Weights of a small transformer language model.
Architecture: RMSNorm before each block, untied embeddings.
Each number is 128 + 24 x the weight over the matrix's rms, rounded and kept within 0 to 255. Layers, rows and columns count from 0. Numbers have three digits each.

# layer 11 attention query, 512x512, rms 0.0525, rows 291-333, columns 64-127
144126130138138125139112135142114139127130132122143130109141089125142135124130112139123134133115124075119137113121134100126116113115154137117144173134118151119176140107126138092133129110104107
119128136132150128105138116132133135116142116134121103128104082105141118106147172145118114136134092123099145145136144140148126121142155113151160126118116144115129122108136101121118116099115129
121105118134131123144148118145124132125142125144109093131121134126152119116100112151123121116132137129145142119070117123151165135118118124133120126140127123124097154143156116149130109125113139
142115151121148115150127161111124144127119113119123130135121136110165137116135124140119144127121130089125140111111118115124138127138123118109135132135107133122155125139158129145140126134145125
131107151121134120146156143160126127130112122121133114124126143145126130144123125167162139110149139128112119133125141115096118130152142119131099101127141118098132126135116134148115115117130137
132137134122093120120106124134155129113144123115099107117141135108090139104139153144157107099150130129142107126133132163143137106134132134103138112158127137111093157131123100129141141144122121
182152100128139167131110131112118129138150148124132131114112112151132124100142144128107154132182134130125112139122150122134186135132092115132167150118127118100144181138117124124137130122098118
132153123139098128116101105166123106104130143126145109144133134130103138141121141122138132122132123167135131156133152125115128125128134141125130127134142167103117137130104120110119146125119137
126122130113115135130121142134112118112129118116142158129128109128148107135127147116130132141139160133109138127127127108111144149129108107147123123110116128143149132143124140150141118122142117
104122159136151122137156141118112156126149138130167137116113136111126131148116135135130120144138157128129133137141153122110138121120111125124107127100107164135129136133151129122119144157161121
165147131094130125124091135133126170184121146143152113107112125151119112097156157130117121129153095137104114138133148127139138153120119138138137108117097116101126160115124151136123139116137127
146185132087159129125093157145127124109112141120085169114109134125124177148125118086109110143107139159127144126158120123139104146112123147131126161136127126150151120138109151138134089124167123
161122144113159100113139165124130169122130149144144108110155102192117097140133156154087120120128123105145129128063119116130163107155127175145143170148140133146155149133155116158098108117122138
119139086139104118137117114108144161106149141121141130128141127096149170141110147146126114126131143176112130141162153146134100139170152140134116125123128152161082100122076140135149134086106164
134095138134108131076166100169099134126118168113159104101116149142130116131158122125116119114148102159148110150105157148077103128139104124116143120079134145132104106122140141139071113098124127
115104137123090110116148154130096154126121130125169123087149158144106147101131117168115113122118138095089100125101114145093139108162128124127115139142136105148137133137102136120113145126156135
083146129133118070070090148186171103127101130099088122178148108096100167147137089105090160189135165122131125106173131110172142139121159170143126118136106099110136127120134140139136142084128109
126107105103110130114151139150132118142136103142128127137132089124160133090142104167024123140132133087091148182131143123158161141156122107122096159103143094151144136114111142152108093147151104
154086133140128123126141142165145127109206167131116111159111175121131089135132120129075159148135171115089091174117132114123134133135169145126089140132112148131152114129107096108114169051150129
114128085125123109171178106108179166157147116191118102088182115120121100144127132083136124127119137164086163137140086138115156130157155131091133176068106167121124094137088108154111081134079160
098136124146118133202084082114118115113143092148151144093113111172159124101110112138115105135114160129111096137167155155127094093157117128130139187125138128106097126133102127119082116185130093
173126092133122108132167164150132095135108112133071147120069175091131112126143199097136159098118131145132112098108102151095070160101148132135146104149096152134121131119094131138158122137154148
123104108124131120180168106150124139149181145175098159141166140124177158125114151151104131152145135131131123145129116132126118122132160132129136105147109103123089139121166100124105147168159157
120127177151141112094122110170117177130133155098116147130118090126149141101124131110163111189122113139103156139125125135105094109093128118131161100103132089098122167144100097114168127147130103
159121138137132137207104112129170108125173218170142104112089144142124138145095106093157134101135149146157129166149164120127139191108110144100157116131164123114142141146094125120095070169139137
122129142094157144110090119146128111107117145136080119141113105137099097150127132157141154115107142114137152119147085137123161090151172105148091128095142085154141137142133133132176121133108159
135153125107178136096124086124145150122142135129127107153164105145117121137124116137120114148121149113120143133141117167099155175098157139107191142157137107143118142095106091185121127104156132
112135156138131081164124151155113089111142170178108140118148089103120118121140120119133106167129139076167092129140112084157164082119118131087151091106094124180161117132120146159164170138153092
088131117139079112126166127112123177160134107127137147098118081119120153171155137126083077129093139139118127118133123146132123122157124159115154123202085090158128156122176107130116145100115123
124141111149139146123126130110124111118096134127149127133149086127125103139128099125132141145142119119124121114097113112106118133119112123128109127128135156137125110131125145130140133116145126
124139109138155147135137139118119098141122111142110115126110082149139120161099103140150116132121120090135114127134117145120132114115127145115121115126124124121124118108121130126116126103117114
120117095138144129116107129114137113143131139130121147124143121121126119138142137131129131129122117130118128128111120118136118106127122121112111143133135136135129143094103119141111131103098149
137107110133121144149141121118140124144114134119129121096127138117159106126119134108112143135134119108149142123140131132134136133122121152117121140152110126138136120147121147134120160113132099
127141109132153123119111116119136139135120115128111139159154089130137131135117122132149134140150137123125142132107106126130122118118124155121120105129127123132122149113103110138139123096095143
134118141139130134113129118133103086154118121127113106147156115131113135138133127108116112135138139113120142120127125114125133138114131171134101146120126158120152135108094120117134116113086160
095126139134122119123127128120129114101142107158118133127128133147131096142127121150151166144119150132119134154128134144107145136154111110116134143127119120102124114153136121126150105123155120
164107134150118131124145127124143117140121110100164136112124104126146115152128121127122151120113129136145135114128140143127113137135120110143114131133167121163153113121117162111093133124125134
137095119122158156101142125120160096145114145099153124148118100110098132146097108080147118133143107157150142104148123131118100112109154137140110118115151149154151123088066143130125126104093159
112121132125127124140107135111130167173112105111152144100127129108150155110137138151134124144169143106124110122154110125133124133136100107125128130115143123138127130157113126133115127147121125
108118151113108108158115137136127140133098093154140140130134133152153111121122154131114142160114138099109115143114108114133151145160118142104112135123082132121107117168125134133155154140125110
088165165124110112123126130132120123097136113127111155185128128122118110115127124110088128165144119114124100127140108178142148151151118141106109108127144132124139139148123105104124157130103150
144128112131132154111122125152092119127124107154092123105148116135112122146099134103088113126136132129131142129147134136115123123111129136129120109156143138152164133117104103129130123157120114
138151130150130144110124122124135137135166139157124140110139107164095151095125125117098124130139131131120158116150133165141118133125135116108169161152119130120146109085148094125133115137084108
# layer 11 attention key, 512x512, rms 0.053, rows 291-333, columns 64-127
109129137108128095122128137127126127118156141101112151127125134139113147120125126119134135130148129118129137139110116130125122138107097117101124104149108123120114111120125131130118100133113104
119143125127140093153129128155139123120128133130126139134129130138150121156105139142120144119130161126147116119120119116109123141126113104114135140104117111106120129121148143088124122109137117
136131144124117142119125136135109124127103125149097101135132112119122142110120145145113124131093115141125095161154139144102139094136132120104137140116142134115130103147106116141136123123102119
123142103142112120146137117106135106123140154112124110135142112130130120125109113132123145119140103155144140124104147092106137122137130120119108099139108109109117139112159130122132116137128125
094167106116127129123121131122132148135149119142116147127150105134160128133103115114145151145149153106139105147131111149125116112120119149118103151110111132142140133121156104123136147122103134
146128139133137123122106142143127131140160131116130135126108100145119118147111148114128150112149127122122127131120161123135130132136139106136143136143128124117153107118127164135135121094127122
129105130135132096136114118115131139167113124147137109104145142129128120108126100119123115160143112134121084129126099145138142101124128106114167121113125120106140117124161154119140102110129157
117138149121134163116120122146141099138126112098146110139133109125094149116107134138137122115091096121118101115126188096128114158131138107126137115148134120140142139121148130141125078148161123
102125140104130138125134131159127140137134133144152138148138135135137097104124123118120102135126115165133133108158125121115106126124128135114142118112129114140123117099130117124106128150161128
130125133118109125100155117117109123167114167135153115121123127121122134137153114139121117133156138139140139139118136109129121129093127165118111166110075100107132150177133126142169136106107128
126115130140108082149148112134149110113123133127090121111126102126148133116135076153150155128116143096122125142140110122148176117109143135133116151080133153096148104111138141110088118130117112
127146126122123119110147183134113131104148140170117136143147120127120155142128092163112165129146137106132105134136104123122061138162110176178126129159130152097113145139082116114140167103148117
100146133144137107149109118123129103148115150130117151111109116114120151114122086120168152136117127130145099112114082106112135135125119143129127103137120090118120109140132174121122144121165136
150136115137110114060157147116118145134090133153141110118093115165103120140116132157110117135130145133105111137121140142101161121104125161117171133145186128131126134118127111147114116113116117
137136146113146116118140152138130095116123087154127132151099129139107167130116163127098108124127125125116129105145131120148121116137126109131085135142139124140126101107092081103101105129158120
111152095138159106134156129107130084192127107090139134134124138108141122127143104091212115119161115135136156136121114147148132102143154110137062129121080102107107118105099137137160114125131141
116141124129154126173091130149118161133142169138098113110147090123145181109150121095111125090121127163148087146144102184176128155135155138136143117126170109118116135148132164129131117124149125
083115131112127130100087090124114129153114148129169101141181095120150096127123153141107119143142148129108166145142140115108102155155144117157067123152136099162170076113123161132122140103096092
166133132104110147174147142130174154065155116143130098133132126135184147136156125105045148156105145145114110152091110137119131144131135139144092167155115165128136113114151111108122087067155101
108089129181142112154187107129156163137155147106105137111171084120139129088143116146153110190093114126097131121154136122127140129108170161074116105138103111128113080137116077119133158158117131
104118157143151149136145087125118125124108085134124130097138125116174098134117117134143147130099125099141133095128103126093070114119131123111109160099077155096139159150116138119094098162130116
156137088118127137129085094128150118116092113125127079144098164116141114110131143139069110105162125105129142097082091159096143149138149145163148093114143125157146147126142167135107115134151107
149057070083103158169108128135123133089115159147065128147113128119142077134116118075128133120129135098107153072107139080150099123169139090143126120170161146157162097155102154133098105101120149
117095172156122052075136124162130114162152133135183093123126100161099159114103094113166140084109135132157125125114115124151167103063156119139138146105122146099131141132132185121199110057112131
102141116152119131102133083106136092156162146160176083142103082129149085147105102104136096114115080148088144118120141066145156187166127132126106206091141178108138116155113133161129104129123165
118185133073184135092098124093108150156070130118131103106109138147078115159113169135131122110142120158130143096071123153137133096183163160133123172123135123120122132114132155099186095112099119
135091114124174135108140155145106112107153112142116083070144132096120142119110157103092138157100137099146090118151104128082119152146122129130160172132091146161099166119127118125126166106154106
157168152137145147167141130157145133106212115133067134149159102103172121076143153113102151132122120139098128145076051117132111071117122138128191112093121121162141162135105117118129155167159133
135153092130137092096135149106095135126153115135109170117176089131131129125114147114060143175089147140105153118148160129171122127109160107140163124162096104160133134073156095083127129148076136
129131137105114142109124142128111129121155131126140124138098133120118131125170123118123148109107129097122127148135147137174119149123130111132136137114121105111139155131118116119111107158136145
133121120108114144131113132123130124125152144113159140122102127134130114144133135130112143112124131137137134149106141154160125137154133144148152117108129146160115146123106133128139121158124134
132123126133104121132135126143124131154150139137120120140124135124122127128133127100135118133111138116136148133141130137146127115113125113155131120125120115148127128143133109115141138142149142
103122150104128093132122137122156092129120136123137141156127128145130089126145142112141131119097121134127092128132120139142109143128141104132138130126122137111115129137132116117108091148135133
129125122131074126129125112104115127128125140148144132123106121159119140166146141127104118111119118147114135110114166156119141116133135102159154145137128123131103142120108113107112131144115146
127118129135115151117109111119153142135123126117165138107100109131133144121134128138111147150151095162132139121129143136124117131103122129152143126133114149131135139133120110146124144126137132
115140130113134113117141148125139150100114128107127126133118113115133125128153162119108142125136119149134125112132121100128127133113157140114127135154126152134115102142128134124137111124129102
111129128130133176137138138150116138162128125143109119152132153126112140115120132137127112150144131118105132161109121131136151122115139142127133072140123130128145154142099114136158159123129147
129167135142121139139132132127150166137119142119119129110145087106135130144128121159107135122138094113130128148143145141118112165138111134138154128120132105120125169129140130122110127110157110
116106095154184162126125119142093126159103130154095146143126125106119136130151089122154103123082107123135143129127108132143103124140138138155053119101124110115136146115086155122166140130136153
133134114123152131121144154130139112142117145115117140153132145128126140139116104143135129138123149143142126115176133142115117115139108134127104134150133125139136128119120136156142121103117128
114110105140110091130161134131110095113106146133134114108118117130186137131147141137096127115135128122127154121105145102153127162101136089126133145113083121128102083157141141149148083127104131
129136115118132126131077129132147132113102166160106122143125076132105136121161117115163109094137113103122128107132148125146111131105158109109157161125119113119148117121127135122096136117159129
108107141121118148114131124109146123124124126093141138136116094111117138149121155154165122118097111132116104157092143097108145146143107120125124140136129150106130154132119137155094145148161117
# layer 11 attention value, 512x512, rms 0.0802, rows 256-319, columns 64-127
123145148146148143120116137112098125158151147098118154147117156123153141132105114090169143156137118140146099121133140138145104115112143145174130151066134121127132115126143121128123129138133142
135141115104151145142088152149140097128122138115090152118101127136125114125171149129165165159100130141149113124157118142143151121064100116142102154110146129088116137115119143122115120144119143
106137139103065098100142118131124136120137171143156155147174109125093148162132139145133119170127143097112185135133168118058160131115107123138114124091106140123137076139112130117158116136099115
112123107097136128153103175090097139128150124141121124092149098100130136141115118117103123169119110112119143096111152109124190147118103112130142140134097121114132146139134130136138101154131143
138114080172105139137119140125150116142142160107095147119108146137123140109105151094123172112129127135151191112115109140138124118110111161145103137141085133141118129147121145132149144161134133
126146104137142132131155094124143137151117131111113153112100141140156152101109145133121093104126085120153113155109104108125159119123123152141129116152120144129137149161132141159154139103120140
099146154117155109119164111162138112094080112112149130116103105097104144150123106141152117086164129127139123136141133129126145125130157146119138120116140109118109147120121090164141136136156128
133152109131124101103097133123149135141117119153131130142099140143120122125132127096129144109127146153137129170122118106146160134086158127097178126150081146099079092095107148120145160170142115
125123155130134162123107134132136166137124104176143151090137147094130112142142167136121124135135112119138169095151119151099123158123127114107095148095124142143135130129131124085108133089110176
133129106117152124127140122142120116131140098151141152110147155182108121116079133065155150098130115124124114134155141132134132105161133123114121136126133126129120135151113125131180143160131152
108139127129125121132138056103149127192118118121112104112136147114136107159138114082109136179106134162126144171149135139126111118103125098104123130131134089149127092105137063158106102104123138
127102119150129118122062099132179107109121143107133095131100106123132164112175114137119125104143118148129115121113127133186135145080186150121113104087161124140120103125110112120131130137147083
120136117112129108083084101173109087133155127104132111127131126103133099116128124115128135133144118126149131118126158148146105130087145139156117118151124085131063124140088109102135097174115124
159132138137130119130129121154118147128121152152117156113143141152153114120136136164133124152184119133115139148117129117119133124132076095112094162130129181118138168167157108118141094097142115
140133129138113173123155130125131105135192116139127113124144103106118160149153117102124155156131128147133083107148139150131118130116121097111117099119126116131093155150122158127148148145153152
144106120139142152141107119105077171149126163129175144162122152147165117182106112100150100088138129146119138124144172134088125116076143160115148154174169099110130149150122107152114084124119133
135132117118107139124123139131149119182136140113123125093170138101127140126111153085110159126102092138125134120109127104114108100162128123108123136116131110126166124121148115114123082137146152
157151137134136121176142128102135140120137146133123126121118154171141090111107150118135108095139099130105127085150108138109116139150169154132147122170126083121152109131143125137112143101105118
117145124186131131092084147150125150105141137121106091153121111111119156090116126111151151124135130149135127117122142113153151138120121125112130140120156160104129126142087134140080102127176142
101131117118159110151190138145138156125111133134163136096160120125155146120134151137116129149089112149164135106149079135138077133117161131128138113119124125135118143115093174102138145125133121
091102123100118126116127158119143139102128114167126132132097088139114124132144148053123122118145135133107099106138130092109116126150128125099091151157110115149130136120148124163110128133086177
099166164112146128134112129126096130149102114127089157121107117192172114106096138071120112145115133121133140101121115140129146169125117156175113099120110174130143139142153156086098149115115179
114137141127076136175072131165141091166082070167155136125135099107138106131115138124081141121105151105164117110111087106146140123145101092143153124141123107138135140092126135107104119133136146
118116120137100136141096121148134109143150126132146142104134127152142134182127144086115133174101141124151125132121104107131125150122123107134119127142126131119128147104113090139122132141145105
097120151118094114129078107116097116146128122171182128140098141108143156126135132182143133145128148141113162106138081114141158143152127146120192153125112135100159120129106150155123135117092126
104145134140141105143160134140149123163095121109127156100147109130153143123095120115095136098135135127105129121121113159107148135119116113108148124150139134116139116135138134136125128119125144
129101143110150131155106127170159156084143131180117093132139123133100096096083092126118143118138107143131107148130099162126117162121114144166161113116162130137105101128139092137136129113122113
146158114133099137119154120142130145137101150140120100123145101097164165127155122033140120188132068134107112152143132123091121133124143113091099139100186116123120138139174119116140115079108120
137120145115135114100171108100147111124162144143108150127123119109147166149124122123133103117079083104169131125128137158163095093160146162177151120071095118141096148112188123158144147108132141
101133098137094121165136124113130155144121129161154132201120137168141130133117138113178094119122161094137101097115128141173160132101169118141146159121119112107110120121085163088128106136138108
124169128094118084145095090164108109118104131149123114146102086111135111119136117151151163091134137139149103142145113139120142125139129134141128132094082134149121123090127095119111126091113123
107130143136142148172105146111123132090117134103114138116105113140141111105120115123134126137168096177131080138088139115117174135083104097078141142144116112092099166118136135133101112122122138
138095094161121125137125168109089121119133143108111144138158141142115111171139093177128144132154101128092144163146119133104152163158107157125121175116160100165123137133124155135101139147147129
110134140150125125131142143141132112125158153152100138151108153136124146153134091114131126114164139123122126132158098115158125146141068137151142128118136146144133142110173130111122132120159091
120102137137155132137117125116139151119117139141125157104137097130147131153145104124162173150128146103129151101123096180068131136069081119140142112147106119105086123104146105159099139096098165
119140119159180117120145087124164161142137158135165132102135156126117138091149102125145136134142124103104147139121088132099141107154149141092122122163122123102111174125148133129096114173135145
112122153133118130104136160138105129124142169126150153128104141148074135115095110111127147093159116129147102076145117140116114158141147160107137128102144128126129123108125109129085138096106095
149124132140175153117131090131134108164120128150177138109150153107110177157145111155153148139166150120120123122147093129081154105149134126137105117168153106181128122140148129161155116151103140
125107118126154074148155137146120147135116151150117118092138155104089134083121127139148113083120114155155149144083137105114133136098149121139125117130134167180135141134119139117129172121123073
132145143136089150100120121096162141128134091136162127141147148163151097154157128124132109115124114143103118156110188129140144125138146136160161164104120135113128142118099144126111110098150141
108121165147098105141115128149130099165137131138150109118156144129178125160110094108149139166129105133133123170131107105153101138134137127133068146114104136132158127135151116077139127136155135
099137113123130124113142168137144133121159096115133130095098157129119119135175145084130095174154137116161096145131155104140180116137096131137151127146123140145111089111144119104087092113097137
144147100105105114115134102094136105143117121158145137116127123146107130111140090140113061144098131126108073117119129094103111095115145126169110164122129154171130115136126125138090046174111140
103110126122124146159162117162113099130115151122137100134147103115175117104127168120131124128161125132161171175146147105105129136143137152122133140153156159130099125124147121126164130128143125
113119138108133146144119142175108129116116127152088117172128150122125129156195103122126121146139121145137153091117150144109133180136128110166125126151144140100147090125125115142167126137101119
156100120096150141149118155151144139128166141128137123136136140131132207138117154118104187118115095086125088147135117147144117126138131152126104168094168134129117135122106139135115131165096113
125171121095111160103107157112109121154103181113114130156145118125136147145172141140132135128159154131116124138113129145116095138141125112088132139135152138128149130131158160145105117101145159
137155141119123174137103121170120131110136111113136131132132116114180094153175125131105116116137127129129128136147160107130119113130104137100132138093092119122131109137121156113120138124077100
176140103129113139128126144154121096105149117151141144172098140105114121116058136175157140085100129135089153103144107147117091135128148117133178123131119155143121117112154091126113142138115114
136133128132124103119111116134143125116154145108150133125157117119162116135135119143135097105139149095112117125098151139111165130146145128129102135120115111140124156122119154133138138104073119
097165127142172131121116154108129077122124138179097064147191081165108136118168165109114127144078117141140135122134108153119113138143105118137129122125099151128114157126144149169163163128124160
153144128120141139100177144137143130097110141157111139156100140112145137107141125112135119136122135144112128096109100130113097117116116135108149158154114135164111127149135134136138127154126139
101130081090124132159106106161166123112090145144091126127126104125135117072127140176134095117151107091128145143148120137120120106147141129092130171132144122065150104163096149137164130131183077
126128140131136140097143147132102145159154153126181140132129103108110126122109142140147186100119134138129101115119148155135128111171114128140145123159097092098126147127157111135133133134133144
110099138141162125082148091083134130084100102144120100120132135145080151117144133151137125081128109122149111131083114110124120133127134098127114135171111188130105136132122133125134129090124123
127093099101112127076119106106096140155127112136157153134045145120112093153118166149123147167107134086134148118159133118163126121132101102137134126099125122107156126131170139103150161164112164
110096133119131151139146159123115120132111105143156089121092124108124137159138115150110122168103096132164170111132150160148111153098136135131111151181139163124117129132108162126128134126146109
136077118113120133140147125128125127115140098127100121126143136144142101133155141150134141156101139143123109143117090146142145167115127098110155135101103143131136119131144110114144181125101129
131101132159162111131112091143091114145120120126151134120162107122136133115139121135162119164114127109144109118137134115115125101122168086107159110104139114150120108107141179125136134094146147
157127130149150112126135138125138114166167122151152144151143136130140152123105111160137124112097140126141118107100136165111134122105119125139153140166132174128130140140171134127082096103110097
126133112142113092101135173159130120096139128108137116129130105165163122117166156150152146108145134132134126172119105144125129114119130116154141107108090129118137099133097153153129100142086094
085129112130108131133132091117107140135121132133141149127124138134080140176110112146132121097110107123155115160110169106090125143125119151168102141105153161112171152098129138153127122108129120
166133127146145117133115138120146136140114127126126149109104075200157099141139147137119167115160152167125128145153113124134122109121116104125094138137175144130142140140148161126095112143134167
100120157102103115136138113143084117136110112143097128114075158091125119129127116102109166124122130133128138142113128150118136103114119136116082125101149129129078121115159134126122126139125156
# layer 11 attention output (transposed), 512x512, rms 0.0631, rows 256-319, columns 64-127
140094088119138155152139076137151121120138135118109148099132132110131152119149149149121185094132098095127120111138114135121143127110149111137115114140100101122108115181121155128137148137087165
111139146098094131133140108125102128161115115155123122123122136092148141125115142125124140096148114131119115111096121173154092100109157132160097147155108130144139076112131098166128149096126147
097093126146114096112152132127124110141114109120132122169126100076114158101113109100144157147130092116131097171165139132141120114108137099164105106128159094123161175120162124075107145155124176
124160118128108114166113116165145125122118123150131122116153176114100146149136139096167108139136107109104118123167139169092096130152156137168112119123119100109143166135129136122160135131111112
122146144088124108097144127129085125095129142142135130141156118114151092130105139118141135144109151138115095152130151134133152112103115114113127105114130170093107106106101146160092117121097148
125137144125098160134108063120100167126135146141125120129097107144164131138104140118147147173133133124113155121143131134118117122164100114136138085136118117141127115101141108127075128090117095
146096126108115109108113155116133146150136160144134132131166138130128112112119124115120081132144092109109104117109159104118151127127118087125109091094133118137143130130130118070124132149142129
106146117124137131160099115126088154081119154128089122087137065104083092135092123147140136130127126091164075130152127135077114112149120124140145120097114103139138169163126145115123152112132180
131124112145125134105144137110133110111125142149098101125119125141080109127126118124170158161122158153139126159124119180109158112159115131153138093149107128141099114124116155149146139156121131
116136124146089113159098139068141131117135176118120110107132124131147137132156119152118134139113134123148130136127177134101135129111118110156094123137136130131146136120153140150145117135111172
121143129165130135088150139143147128091145128093135111129118072166115144098132146136128138103136147110117137122159130098160108160103127144162118137146121107158114149152152148123117160142135160
135134119112146142179138166119081102121132142120098101140114157122096117141115130106121118118121124125122118108168195117095157129148121088121140095080097119123121152132141100142121123153137171
123120127110103150169157096126100114136118172126113135122123103145076087107150138130170095113153163098135160104151134124134166127166122101144114119070156123121138125128139115075108158181156159
095119136100134121126107141109108124164111078118118117141127150127094154113142120146108132157111138137172106114102133120113120150140163125142136116131129104131125120099146120135103157123135133
109174151118133118103099130128117117146075124140142120104132136103156151132143148133143135090135135152073111149125134131118102129136146091186122158123142141129129113133148106137129123087125123
108119190140134108105151159144151149196117151079101142126135125154134193105169150134126131157144129128135162132155118146160118097137147128157122106132121119150127117137169141113138146096154182
139131157133164155115160121156117127149105096133122112119107130133098147124157113095123137114159132125128125106127112122098114147109132145171136128128121162130099154125122153107096118102114122
145146133142095133088126145108096128124153119074119151115145142136102185111123117115182172140108165109149127132117163146123124102132107109133143129112123177142121133113138126112085136128122144
111112129105136088135180109116132113157156149187129152123135125118116150142141095129128125156150166126102143097106117160134101100114142133167151154165106103117128117117134147132150140105106095
147127121159139127137135176129119098128099114139132127117123144138113119132113135130152123124126130137087108092128148141145131127139138129114112123121085151143178112133130094129121151136121104
157118115139143114155120158150106108125093147083123124166150121157167105138103120155089106141123100128111101120096131129145143112140115113127129061132159157118124121126132123126160140157120106
129147137164140109146135099147126098157120140108104147105117165108133125145136138117125149137158121098079116122128130113156102115136173149130076121117102091119144100096128091138153106137090121
150102140107138139098162094089138141114138133097126152111156117111148127136105168168135120192136123139156158154107170151118144134148117164095118112110123136149144132140135153155115133153128118
106141104132142147127121100116119121114111113119109129144109135111116082115115132123135164103131099127168114151139081157141155152153130099130127151126165127132133138129157136129155115127081120
161134146112133102122170111170119108125114134122117134130170111134104107097149128113154146134127149106127104152135126183112116101135111140137114142154111131163156124149143105189095099120136134
142100143122102152106121109116096101132131145139073126114138157161143087112133129094161115175162133102149081121121101118140117133130145161135108168149143126126129124084155116118142147149148148
109124150117138132102164167096103143117116145085141148109141115147152141143102128121149129159117162100148132128149162111116083153150128125146136137135143135128144158156116120086129121104122133
125135135136146111134129136151110159124084149125135143119139129142120148134108094139120106106163116142091141101141129137127138150086172119127140083139119115143139105134126144123175144172156162
136136121089142161152131160157123139112115128111106143113097176161103121097118147138156128127139143133103091121140157170109120113152132109124115130159124107115148124159113084108139114143121117
094089110107149090102121113140132153128101131136158119092158135131089111106133149139088116146132100165127112128160141127052129117128081139121109064103117143132114160132119111177152122142093105
140102141146109149133140094109090132144168120103111133137114156142139066120091116121135111107086124118180132108136163107122121131133128136101163134116144114124099140174135128127133131131114164
155141127097092107137141104103134133141106128159119142097107118117124129126101137124101113105108126113151120122172140147137114130097139137126069087113133139131149124187136161137093130096149121
141144137137113125142141106137106166128126110129116092130153134116106192109082171145141126142114171128147140106117166120140123110148141112117181135135095100131158130126118134129139134111158109
123130139059163123135177106100090153136154132115103098119151098138119123113137136101134150108108125130120153132103153115127117143144136118099100136159177149101103154146120142125134120105114099
105106173134118150118152160132145118126097093082119121125116109112118134102096160140107114142125160140102112123088125117141082108142134102153128151132126130121180102160143112109137141121143104
099128125159148124128161132129151111126158165104110159110107117047170129114117091086161097140110140103163126110105105135142123155143104146169125125095162135140119139110147161097142149121141181
146151094109142090100090119126152148125122147128125099134139128142148117146148099118106120153114131134121112124127145111113138088093159110135093128121131177122113125142116197114156124147104118
070154166108127090121121111109160112111161120074109165141146139132158152131166115140128119160109105140084160145137112136120100147135138134133179145129114141099114127105169080104104138142123110
130144124087146122149185086093108114145160164082160139141116112154106132147087159112155118132156129112140135062134115156151105139122106121145149115148107141081145107101142123098101097143124115
118110124118111138141119113137131086094138150111105125134139102091130143111113108146115145146084099106120120113126109133150126125163125113119120123144115134121124123126101127108154149137126138
143117122102159159121128142160140116095154108132138125114107113130109152158121144132101129127115142144158109090132150141113167142107114110164118122101098072155103121113130147155122119129106189
131174108149093147091158131147113137145162134121119099127170133113190153103124126089132132106117083130104145149139121141139112127148149086109147143125164123126160153117115114112138132132153148
161093106110101139124121150132133117096099195163111143152117117152139088163141132114082146100109153147139119138174123082138124112138120083127150070133123143103135133114144109153182130098127099
119128116157146130142090117115124161145117113125144138138130149167127093126145107097097088194080129132093123099131119146151137170135148102129118101158111127146160124095150155134141156178118157
132131146107131122117116114156166118135185123100120131121137105151133174119130149121121133152137102143087120138174122118145129127084135149132147148131114101136103126112105167131146151171146168
109095136117119106148151116093118102124102119130146145116106134103110120157137150103150097154144159134119191113088130114133112152110106092129139154159094131115124126123169126085163116120152117
154134105129148121140138133129105161103152095139141152147122158141101139111124136093118144124101123128091142154129114141126144131134140139145113165133106106129107111179128112128119114157171091
116130131165128122119141133137140137119108142141108134124140136140113141128133157122130130124142125091104142124130135100128190147137117122123143130129097154145111137158171102147179117147199122
119087117136144152122120127106124132114134175111150152142143112191112131149094164158137160135161123117140122095161099125139151111102088137084169158110102110150160143117091113137133131145162143
115164141107135191123100124120146081127129116111134125120117102171128181139105126120143111125092099151099120134108146108148117104166143139121122154125140149121092104154173103092123112130126135
130087135132122122135156128120137144111105111145153073085153156117120098160133120125141124142165156136116132131146132077125133122130099155137115093139082107035111108120062135117132088121138125
125110112136134139137145151101140133130173149092146145070167123118127132128115139115137119106120179134144091145126116120112113132109149075137177160151167130130130154160121088108129127140140132
109119147084131133143111102079110145135154137097149109182119115172158144137113117112099129126102173138199107099148112121118133146128135126104118116122161135165111133085110148117136119143099147
140162143132136122153119115099131161121127108096125155151116159085133128135104118116180171114105178164143133155129103147115126092127173113143106140131137121118102134152121140135157145122080119
156167142115113095099105158133146091119111135134085144142087098170116118157124123123136094141115140126110123158151126134171084122107129112096136117087096088145154101136143128160195117087139134
140135141131124144176112128155144130121103154155115081098106131152133118142151096144133137101105118104104113125142100126114084141138162137123138146103057128139160120117154107177160128115141124
098119112146192149149102103108135073112143134143146164139130156130121124151116173116140166114167145093079144170140125142101091143168170128113112082131130092131133139120157137120139109147122136
128153142090115131153140102093088161138085135170118132093136099134117103126098123155123154117123158131162109098123144109158074141154103115118143127131125118126137130094111137154105108136137104
143145106132066130088142144126111125119114147121139126130153177148117167123147143157123110081123096119139141114112110114132122134131128127152104139140142087127105137112116085137138115138123141
114121125086124135159138132111145094091143144147087131115123114160150104141111123108091129160135150149091120150143106144159123127177157104149139129141139101126126112141107109148148137127157107
150124117133144150105136133091092115163135141120102124134131122128129153161140095139124141151126113134128108057127121157106131151111160116114151118139134122092151159118086146115113090118119130
124188123120147112118142128159146128139140108123139130158138135121117155094132149100149130120104150102110147100105108161146166107118129112149115167153142101140133085114142156100135108144167119
138081115106114136145099100090115122155120159121125132151139153082113140102121125104176098098126163094191140145127122173182133173129163130126119096139100072154135102118129130123094127099139071
143163132193115148105105124126151142104119145115110152130111142103145109158155152134128121115120100105154139114184167124124094164118161124091149138161145129111172116146086115156145149093120123